Weights of a small GPT-style language model, trained from scratch on English Wikipedia: local attention windows.
Each number is 128 + 32 x the weight over the matrix's rms, rounded and kept within 0 to 255. Layers, rows and columns count from 0.

# layer 3 attention output (transposed), 128x320, rms 0.0738, rows 91-100, columns 160-319
[[151  86 161 166 108 118 156 141 165 124 182 161 127 164 123 127 125 133 118 143 201 107 162 154 155 172 108 161 154 144 109  65 130 132 255  68 122 148 166 183 104 185 121 133 137 114  91 125 154 151 159 176 150 116 109 125 141 161 178 138 131 110 161 124 143 137 111 146 125 141 163 109 148 121  93 184 176 165 195  95 151 123 135 135  71 162 127 112 127 189 101 173  75  70 117  79 145 108 183 118 181 144 169 224  99 173  61 201 157 156 107 142 168 129 163 186 124 122 174 132 132  95 103 121 131  57 120 110 114 115 131  79  93 132 153 148 154 117 147 110 128 171  61 178 158 102 210 122 113 133 155 129  71 113 117  91 139 116 104 128]
 [ 92 116 136 116 105  47  92 104 168 164 101  70 157 121 188  32 103 179 159 106 132 139  39 150 154 177 151 141 106 107 141  83 107  70  96 141 117 156 168 139 158  76  66  77 155 162 211 168 145  57 100  63  99 137 107 123 146 158 192  92 112 158 137 124 117 138 168 128 114  41 153 156 157 149 160 144 117 143 170  53 153 157 136 145 137 173 111 114 149 122 230  72 169 110 135 129 153 135 119 106 204  91 140  97  89 103 199 126 145 104 131  93 139  90 226 158 175 126 103 100 156 111 137 155  91 144  98 145 152 148 154 168 123 115 129  59 152 120 136  82 134 109 148 149 124 169 150  77 117 232 121  64 152  87 109 189 119  93 164 186]
 [ 76 162 109 126 132 132 133 137 114 134 154 186 143 172 127 156 189 176 151  51 206  88 151 162 147 148 121 109 159 106 104  64 111 150 186 162 113 158  98 174 163 136 142 117  75 191 117 169 118 117  93 223 134 134  83 157 133 134 200  99 169 132 150 128  77  62 110 161 193 128  87 178 150 135 118 137  90 147 167 129 168 149 121 124 111 135 177 102 142  97 164 109 169 142 142 129  79 167 121 189 133 109 136 163 107 109 127 108 143 151 157 127 157 152 169 149 106  91 135 161  74 132 170 160 148 124 100 126 175 164 122  88 145 142 181 110 100 134 116 142 192 112 174 164  77 161 136 226  97 184 118 133 106 134  86 146 138 124  92 150]
 [ 70 195 122 100  79 132 138 135  95 147 129  81 115 121 169  69 139 141 104 131 119 142 129  40 162  93 138 160 126 174 120 128 101  49 127 107 207 117 142 143  87 136 135 139 115 190 144 154 120 206 117 120 123 148 141 148 118 105  96 117 130 124  98  86 139 120 170 200 157 120 152 146 124 137 162 121 181  74 123  85 132 113 107 203  81  53  76  99 123 132 185 115 123 148 111 134 141 114 169 106 155 160  64 107 130 119  93 108 135 139  73  82  99 154  60 108  76 160 143 115 111 134  68 133  92 197 118 158 150 143 173 148 174 139 126 120 210 113 154 146 127 186 111  88 108 127 153 177 189 115 151 140  85 139 122 165 135  90 162  89]
 [197 184  83  97 158  79  82 113  69 142 106  76 109 113 109 110 151 166 192 145  93 146 152 175 167 126  70 124 163  61 138 136 141  52 134 151 219 142 125   3 179 148 145 180 147 157 140 119  99 145 115 183  98 135 139 119 149 164 103 152 128  81 113  93 122 151 127 129 139 164 154 185  63  72 161 119 107 127  92 149 126 159 127 203 168 144 136 161 104 162 136 140 112 170 167 136 143 142 108 150 154 142 142 180 126 121 168 166 137 133 171 123  91 159 117 144 143 150  56  99 163 166 133 168 122 174 117  96 158 130 121 101 157 146 120 169 125 125 131 151 140 192 169  95 160 115  92  70 155 199 102 195 124 169  64  92 136 125 134 165]
 [ 97 115  97 149 158 139  71 139 103 114 121 115 157 125 133 157 135 135 197 145 209 114 179  53 135 103 126 133 117 132 138  96 135 207 195 105 148 169  59 174 176 138 137 135 136 113 155 185 145 171 108 140 107 133 116 130 114 123  76 111 134 139 111 152  87 149 141 131 141 134 144  83 140 186 128 110 134 105 134 140 154 123 188 143 139  88 116 106 108  84 148 137 193 155 110 168  77 114 157 123 110 110 170  97 105 122  86 177 125 132 106  91 152 100 132 183  90  47 118 153 126 147  82 127 112 161 112 159 121 175 112 138 114  98 164  89 139 191 147 154 176  83 191 165 132 100 151   0  54 129 104 117 137 114 136  69 167  64 114 164]
 [110 192 219 135 185 144 128 159 145 148 113 130 102 179 132 139 136 142 147 120 124  81 149 143 142 202 100 160 138 192 114 142 159 174 128 125 148 105 112 102 138 147  47 109 145 151 135 165  88 201 130 125 186 103 144 140 137 149 154 143 168 192 156 153 143 117 114  87 139 166 124 124 121 112  72 121 162 162 148 109  60 128 169 140 158  34 177  81 111 145 137  61  99 121  95 130 110 113 102  95  86 172 186  47 136 111 131 108 165 187 157 195 115 112 182 150 102 138 158 111 152 181  97 145 153  34 162 134 121 101 153 184 130 122 185 111 153  90 144 102 122 144 107 156  97 142 113 149 156 181 149 165 149 102 144 117 160 155 116 187]
 [139 212 150  64 172  87 119 135 120 154 163 154 118 167 121  60 141 146  92 168 132 141 144 133 168 168  92 159 122 141 124 104 125 150 183 104  53 158 141 130 108 104 163  90 124  87 138 124 161 117 128 111 155 178 112  82  94 179 150 135 160  86  75 131 190 104 148 110 126  82  90 167 120 133 136 147 139  93 141 152 142 116 114 160 112 230 175 130 159 138 165 161 149 142 166 106  61 188 156 139  76 123 136  70 114 155 167 147  84 122  72 131 118 123 144 123 132 110 123 120 110 149  88 139 100 130 126 164 131  95 154 118 135  71 154  56 111 160 161 142 123 143 112 100 134 136  81  89 116 164 129 148 115 127 124 111 182 178 121 136]
 [146 143 138 149 177 183 139 133  93 122 120 134 124  92 100 150  77 133 191 125 144 156  83 134  89 103  89 165 138 161 189 128 144 109  71 101 101 183 130  79 135  94 116 122 123  99  72 143  97  99 183 132 157 117  97 108 120 159 107 126 167 126 102  98  99 134 123 165 111 137 135 180 143 151  97 104 163  66 162 107 119 189 139  98 142 124 127 134  88 129  98 134  91 108 121  90 104 154 139 115 108 122 198 125 118 137  92 188 123 144 129 157 133  90 218  87  98 110  73 109 140 109  70 126 133 131 131 132  79 101 129 180 149 129 112  70 167 142 145 129 115 121 142  74 102 111 154 158 132 205 101 130 112 130 142 112 130 101 116  86]
 [113 105 118 116  94 114  79 127 102 195 106 119  87 113  97  91  96 171 127 138 101 154 104 143 156 142 166 154 114 124 111 107  49 109 175 168  78 156 140 146 169 114 161  81 125 132  42 152 122  81 153  97 145  54 157 108 124 156 107 143  78 114 109 133 108 112 122  83 121 131 134 148 115 123 112 123 110 133 126 132 201 142 108  84 152 126 187 171 106  95  93 131 129 136 143 153 118 129 152 111 149  66 143  84 128 140 154 112  61 121 144 108 102 140 100 141 122 123 112  85 167 100 136 108 107 143 137 120 138 132  91 200  73 156 163 128  65  60 145 126 107  85 106 114 106 151 169  78 113 123 139 104  99  78 166 147 140 170 134 121]]
# layer 3 attention value, 128x320, rms 0.0723, rows 92-101, columns 160-319
[[ 78  93 115 136 195 149 124 124 106 144 130 125 183 178 161  89  96  76 155 165 169 110  96 132 106 171 156 122  76 151 123 126  75 158 112  76  88 118  94  98 118 140  77  89 144 104 127 131 154 151 113 106 135 123 106 142 124 112 198 129 112 134 116  77 196 105 132 127 118 117 175 144 133 141 141 143 141 131 170  72  92 105 150  92 139 136 223 129  95 113 169  99 135 129 133 137 178 111 155  87 101 107 148 139  92 102 137 117 163 228 155 121 171 124 132 181 140 124 148 109 162 126 163  82 191 149 103 131 161 115 101  99 193  45 120 123 161 158  91  87 156 114 134 129 158 136 118 112 167 186 162 136 149 120 138 164 126 108 175  99]
 [118 107 128 137 136 148 138 133 183 148 115 132 121 142 121 125 142 130 133  79 133  97 114 148 169 153 110 122  91 105 159  36  75 156 131 134 137  69 123 126 168  99  48 119 142 114  63 106 139 117 108 113 139 132 116 119 107 160 140 163 154 165 134  96 169 148 115 117 131  81 144 175 212 110 146  78  77 121 231 119 120 106 102 118 107 132 162 130 151 163 147 149  79 159 139 155 194 123 134 114 139 158 137 154 135 122 131  86 147 152  87 149 109 156 105 131 110 110 136 114  49 157 162 123 153  79  78 133 136 108 138  88 108  89 152 119  98 108 131 132 141 139 222 181 152 132 156 200 101 126  72 139 118 116 161  99 137 164 134 127]
 [125  75 152  70 109 131 160 101 109 162 135 113 150  93 181  90 119 120 131  93  91 168 136 136 115  84  88 135  92 176 115 143  90 120 127  90 197 114 171 112 145 152 162 158 153 134 112 140  97  99 130 139 121 113 130 133 137 184  72 127  91 187  49  73 159 172  93 213 124 130 207 160 147 122 161 139 174 118 169 148 118 142 120  97  98 122 129 141 166 178 136 171 117 122 128 126 193 144 161 139 139 140 128 157  94 134  90 128 134 135  76 143 173 123  95 124 117 105 167 131 119 119  24  87 102 182 171 164 166 130 126 128 150 141 136  94 196 128  92 153 117 137 145 125  95 133 146 118 153 149 167 122 140 121 145 144 120 115 141 151]
 [182 136 117 102 179  94 164 136 111 159 152 118 130 160  96 130 105 157 173  70 111 151 108  80 161 132 172 171 163  87 174 141 137  93 129 130 172 129 119 107 150 149 105 148 147 138 131 131 113 153 116 149 113 102 153 155 115 164 122 112  79 107 120 137 101 139 125 125 131  99 105 170  81  94 117 139 138 163 114 130 128 115 139 174 162 187 121 119 103 128 104 147 157 118 127 131 138 123 130 109 128 101 100 154 111 156 112 154 147 173 151 111 107 107 107 112 136 128 140 111 114 114 129 115 159 152 160 115 140 165 111 112  84 110 137  84 171 152 119 120 132 134 158 116 144 134 138 148 146 143 138  97 167 117  79 110 123 103 108 114]
 [101 111 145 182 119 121 112 126 107  70 139 132 144 100 153 123 120 126 134  64 123 107 132  99 146 102 133 123 161  64 104 113 106 136 141 121 157 177  90 149 139 116 133  91 130 105 126 136 104 157  62 113 135 202 125 111  99 125 141 140 147 156 119 100 138 125 159 112 121 115 137  77 133 154 150 162 143 129 127  95 154 109  94 163 115 142 170 163 177 137 134 158 148 171 150 148 129 108 110 156 123 116 138  99  84 109 140 118 127 115 136 136 100 124 150 118 125 134  78 120  85 152 122 100 113 130  90 112 101 135 147 132 133 175 143 161 134 140 112 133 151 163 140 135 144 133 128 132  77  74 149 158  95  75 124  91 131 150 131 151]
 [ 88 141 126  61 123 176 142 150  75 106 115 115 148 106 161 121 115  82 151 218 124  56 152  81  94 117 129 101  47 182  96 142 131 171 130 186 166  93 163  97 170 120  69 142 154 101 155 135 111 164 113 142 143 177 120 186 138 155 102 124 149 116 149  62 134 157  56   0 115 148 135 132 133 116 141 101 101  92 168 146  81 116 192 159 133 125 177  94 133 110  87  81 157 120 156 106  91  93 156 110 182 176 149 126 150 115 156  72 201  98 100 121  97  90 174 182 125 111  47 108 127 172 121 198 151 136 143 101 146 123 126 151 120  95 104 126 108  98  77 173 103   8  89 181 117 168 113  74 255 132  65 209  73 100 134 128 119 153 138 147]
 [144 142 151 154 129  99  88 132 114 133  96 146  87 114 147 156 137 111 123  92 149 185 105 168 135 143 163 112 110 104 140 116 108 153 125  68 103 169 143 124 107 135 146 161 140  98 105  98 189 110 125 137 148 110 120 166 118 152  83 151 174 145 109 168 108 104  98 157 128 133 171 210 103 166  88  89 206 166 100 152 157 102 159  95 125 124 131 109 141 115 158 161 121 117 147  50 113 163 113 133 174 107 177 146 151 116 155 173 137 177 115 130 150 127 110 114 131 202  69  83  82  90  84 178 146 143 112 167 143 116 186 109 153 111 165 125 119 156 154 154 125 122 115  74 153 127 101 168 106 170  89 144 182 109 162  80 172 110  92 121]
 [ 79 225 137 139 127 216 118 131 113 108 143 127 169 125 185 128 130 124 179 143 118 113 100  76 112  78 128 102 191 169 113 166 153 126 112  91  85 172  98 173 131  96 142  87 125  83 163 150 174 170 161 127 127 172 151 237 141  63 105 115 144 132 159 120  96 102 122 137 120 124 115 108 132 142 124 167 134  98 103 127 112 125 112 105 153 145 105  70 138 100 110 151 218  79 165 108  52 112 115 107 150 113 159 121 154 141  78 109 160  73 117 107 108 106 162  98 145 118  96 124 170 139 150 157 115 129 162 150 113 139 150 154 136 200 156 144 144 129 105 153 127  53 107 174 144 139 129 129 146 164 116 218 115 106 100 146 122 158  82 119]
 [127 147  86 181 140 111 107 105 110 145 105 136 166 181  89 109 107 134 130 151 145 151 103 101 154 167 184 135 106 115  70 137  43 114 121 121  75 187 121 106 175 145 180 126 138 154  66  91  98 214 153 136 118 103 126  99 114  73 134 128 112 182 111 106 134  50  80 118  89 145 150 139  59 111 119 178 173 110 126 135 180 126  93  17 146 123 181 110  84 141 156  87 131 128 133 125 126 116  58  91 177  71 138 113  49 113 134 148 194 253 125 139 142 148 106 186 136 154 162  82 148 116 138  77 171  90  22 100 135 126  78 187 156 108 149  99 144 100 161  96 147 131  81 105 143 149 118 187 111 140 139 128  85 141  99 110 131 112  97 139]
 [ 78 169 137 153 182 175 135 144 145 179 109 119 174 159 134 157 113 125 141 151 162 125 126 110 142  94 160 113 105 145 180 116 166 132 151  88 141  91 113 104 118 132 106 126 121 127 136 126 121  98 182  95 134  96 138 255 142 138 126 191  89  88 128 152 154 160  97 132 116 124 145 122 166 102 114  22  69 108 139 115  73 135 174  93 134  52 122 120  83  96 174 127 141 108  98 127 108 148 168 151 154 155 103 177 150 141  70 119 109  95 116 129  69 121 104  99 102  98  74 150 137 144 154 137 133 115 152 144 115 120 131 151 121 122 129 106 152 134 152 104 111 100 124 114 121 126 117 127 123 177 157 139 198 119  63 155 171 113 159 108]]